From a checkpoint of a small transformer trained on Wikipedia.
Training: 633M tokens, 9661 steps.
Each number is 200 + 20 x the weight over its row's rms, rounded and kept within 0 to 999. Layers, rows and columns count from 0. The size before them is the row's rms in percent of the matrix's.

# layer 2 attention key, 256x256, rms 0.0891, rows 86-96, columns 64-127
092,193,188,184,209,212,193,193,189,211,229,200,205,220,204,168,191,205,194,209,207,224,213,196,200,187,189,177,184,187,211,237,201,181,161,225,187,184,203,198,206,229,213,201,189,175,182,208,205,211,201,205,171,211,222,166,158,213,199,208,226,183,217,210,176
113,211,201,206,200,181,208,172,182,213,235,179,220,234,216,184,216,193,198,201,165,161,210,186,243,180,216,173,201,185,177,200,180,249,215,199,209,217,204,187,208,207,171,181,231,214,198,204,183,207,220,215,200,188,190,178,225,205,193,232,206,223,179,198,168
087,171,218,208,206,227,204,228,176,178,192,201,219,154,195,202,202,206,199,212,225,242,191,232,241,194,195,198,235,198,216,204,186,187,168,237,180,215,172,191,202,219,206,220,178,193,235,224,215,258,185,241,239,247,192,219,212,225,167,176,200,155,237,217,192
108,218,204,212,225,206,188,180,192,230,193,175,197,162,160,181,189,229,191,198,214,193,192,200,201,199,226,208,193,204,238,173,187,195,177,171,221,194,217,150,216,226,206,198,198,170,187,176,191,236,237,211,221,183,231,212,196,220,200,215,151,203,205,199,190
086,197,195,191,146,200,196,177,177,179,190,220,174,204,202,212,171,196,236,188,250,215,214,211,201,183,186,158,203,207,222,184,177,184,171,208,198,185,201,181,204,223,219,224,231,155,165,192,201,206,223,233,168,210,234,218,211,183,212,182,232,196,198,216,226
095,191,208,177,177,211,185,157,210,179,195,202,205,192,245,231,185,212,216,197,165,219,211,199,209,211,175,169,187,222,192,174,211,209,210,180,174,197,207,221,200,190,197,168,238,221,165,204,179,173,174,159,187,185,205,177,201,168,208,200,228,224,175,189,211
114,179,210,222,182,211,207,193,219,158,202,224,167,168,192,228,177,214,220,187,232,237,203,232,191,184,153,232,214,190,231,216,205,193,186,226,168,181,200,211,221,205,208,225,195,186,216,218,201,200,161,204,200,226,200,198,178,189,190,177,215,182,184,253,205
072,198,227,208,152,208,197,164,221,182,220,240,204,184,201,193,165,181,232,196,205,200,204,194,195,194,200,182,216,218,186,191,179,179,209,196,171,182,182,197,195,238,233,201,214,170,184,211,184,174,202,202,198,195,220,195,209,172,216,198,244,182,191,227,226
103,205,214,224,225,179,206,242,200,201,235,236,201,189,185,168,194,224,191,196,191,158,190,197,237,200,198,209,221,200,202,239,206,254,180,221,210,219,205,205,211,161,208,189,170,191,234,189,221,218,209,223,210,183,180,202,186,235,180,202,211,179,230,232,193
110,209,202,163,216,223,195,235,200,198,205,190,243,169,226,186,200,223,200,210,182,200,180,182,218,215,229,189,206,219,193,176,214,195,189,192,196,182,190,221,208,196,205,161,214,203,197,187,212,222,248,197,209,185,195,188,188,202,188,175,213,184,203,176,212
098,201,168,175,190,175,211,164,204,188,202,196,234,192,229,220,186,220,208,182,183,176,186,179,190,229,206,173,181,215,176,159,195,201,194,154,184,194,207,217,198,193,221,188,253,177,188,210,176,191,211,203,182,134,198,175,201,202,230,201,184,194,205,208,204
# layer 2 attention query, 256x256, rms 0.0898, rows 87-97, columns 64-127
113,203,186,166,200,172,209,198,192,204,220,221,192,218,239,186,211,188,183,157,184,218,229,186,196,168,218,188,184,243,162,227,200,218,189,229,202,204,189,227,202,206,221,193,250,182,225,188,215,209,221,214,173,211,194,227,202,199,172,188,210,201,181,219,211
091,173,204,218,206,206,230,198,220,196,219,216,196,204,183,221,245,208,169,178,235,191,188,224,168,200,151,216,195,163,239,211,212,169,192,201,196,220,221,194,234,237,209,219,166,201,204,243,183,184,214,192,163,245,190,188,183,188,175,190,212,231,209,207,185
105,205,218,207,245,202,199,200,212,217,227,193,221,160,184,166,174,205,182,216,205,199,228,235,173,199,194,205,172,197,200,202,211,196,196,181,205,215,191,202,217,221,175,224,188,170,193,216,205,231,213,223,211,228,227,180,166,195,221,236,191,179,248,162,160
086,157,247,226,186,194,192,185,209,197,197,197,221,171,205,212,222,220,207,209,236,152,216,218,156,190,187,172,192,176,225,188,218,181,179,176,202,182,189,188,193,218,194,214,200,192,213,202,185,199,197,228,188,203,197,162,194,207,164,206,219,194,194,193,194
097,172,204,190,152,204,168,171,203,218,202,201,200,171,228,193,198,211,243,195,202,212,199,195,165,203,192,186,202,216,184,171,221,220,197,196,195,161,186,215,163,215,220,193,243,215,242,197,167,196,180,200,212,168,198,174,216,188,176,179,228,205,156,179,230
115,197,229,229,163,192,197,178,192,188,192,209,201,199,171,223,193,225,199,229,223,192,173,209,201,216,205,215,207,144,241,199,218,190,171,196,177,202,205,191,206,203,194,192,181,197,187,240,191,194,169,196,205,190,210,196,200,166,197,194,215,212,225,227,196
080,147,236,236,183,203,177,165,235,221,239,214,193,177,208,200,219,211,202,214,187,173,188,200,173,210,198,184,199,170,210,197,223,174,176,220,194,201,190,217,190,207,207,202,196,209,202,207,161,173,178,234,209,199,181,167,208,190,207,218,205,198,198,179,202
100,239,208,186,205,173,207,213,188,171,212,227,195,217,197,189,207,206,176,166,203,192,206,195,187,199,191,196,199,190,194,228,190,216,206,175,216,218,196,214,222,160,225,221,217,182,213,201,233,234,235,207,184,191,209,255,182,201,214,184,183,207,221,209,196
111,185,177,178,198,212,196,217,199,209,218,193,199,165,215,186,233,195,231,175,215,208,189,183,173,207,202,211,190,187,205,189,183,214,211,184,218,191,190,198,193,211,210,211,218,191,217,184,177,210,225,214,195,201,230,190,211,218,218,186,205,183,203,169,205
102,174,181,201,208,187,180,159,209,206,198,177,223,169,217,181,216,214,195,195,185,219,223,210,196,219,190,193,179,196,188,156,236,199,186,222,176,146,181,192,182,195,197,179,200,213,198,222,202,185,178,192,175,198,197,156,191,185,194,198,202,183,165,147,224
115,184,190,212,181,184,190,169,181,197,243,211,208,190,193,207,214,211,208,199,203,221,197,182,185,244,232,194,200,187,189,198,208,194,180,204,205,191,168,254,159,183,204,181,239,175,225,214,192,210,170,217,212,177,157,189,207,206,198,193,196,167,188,170,202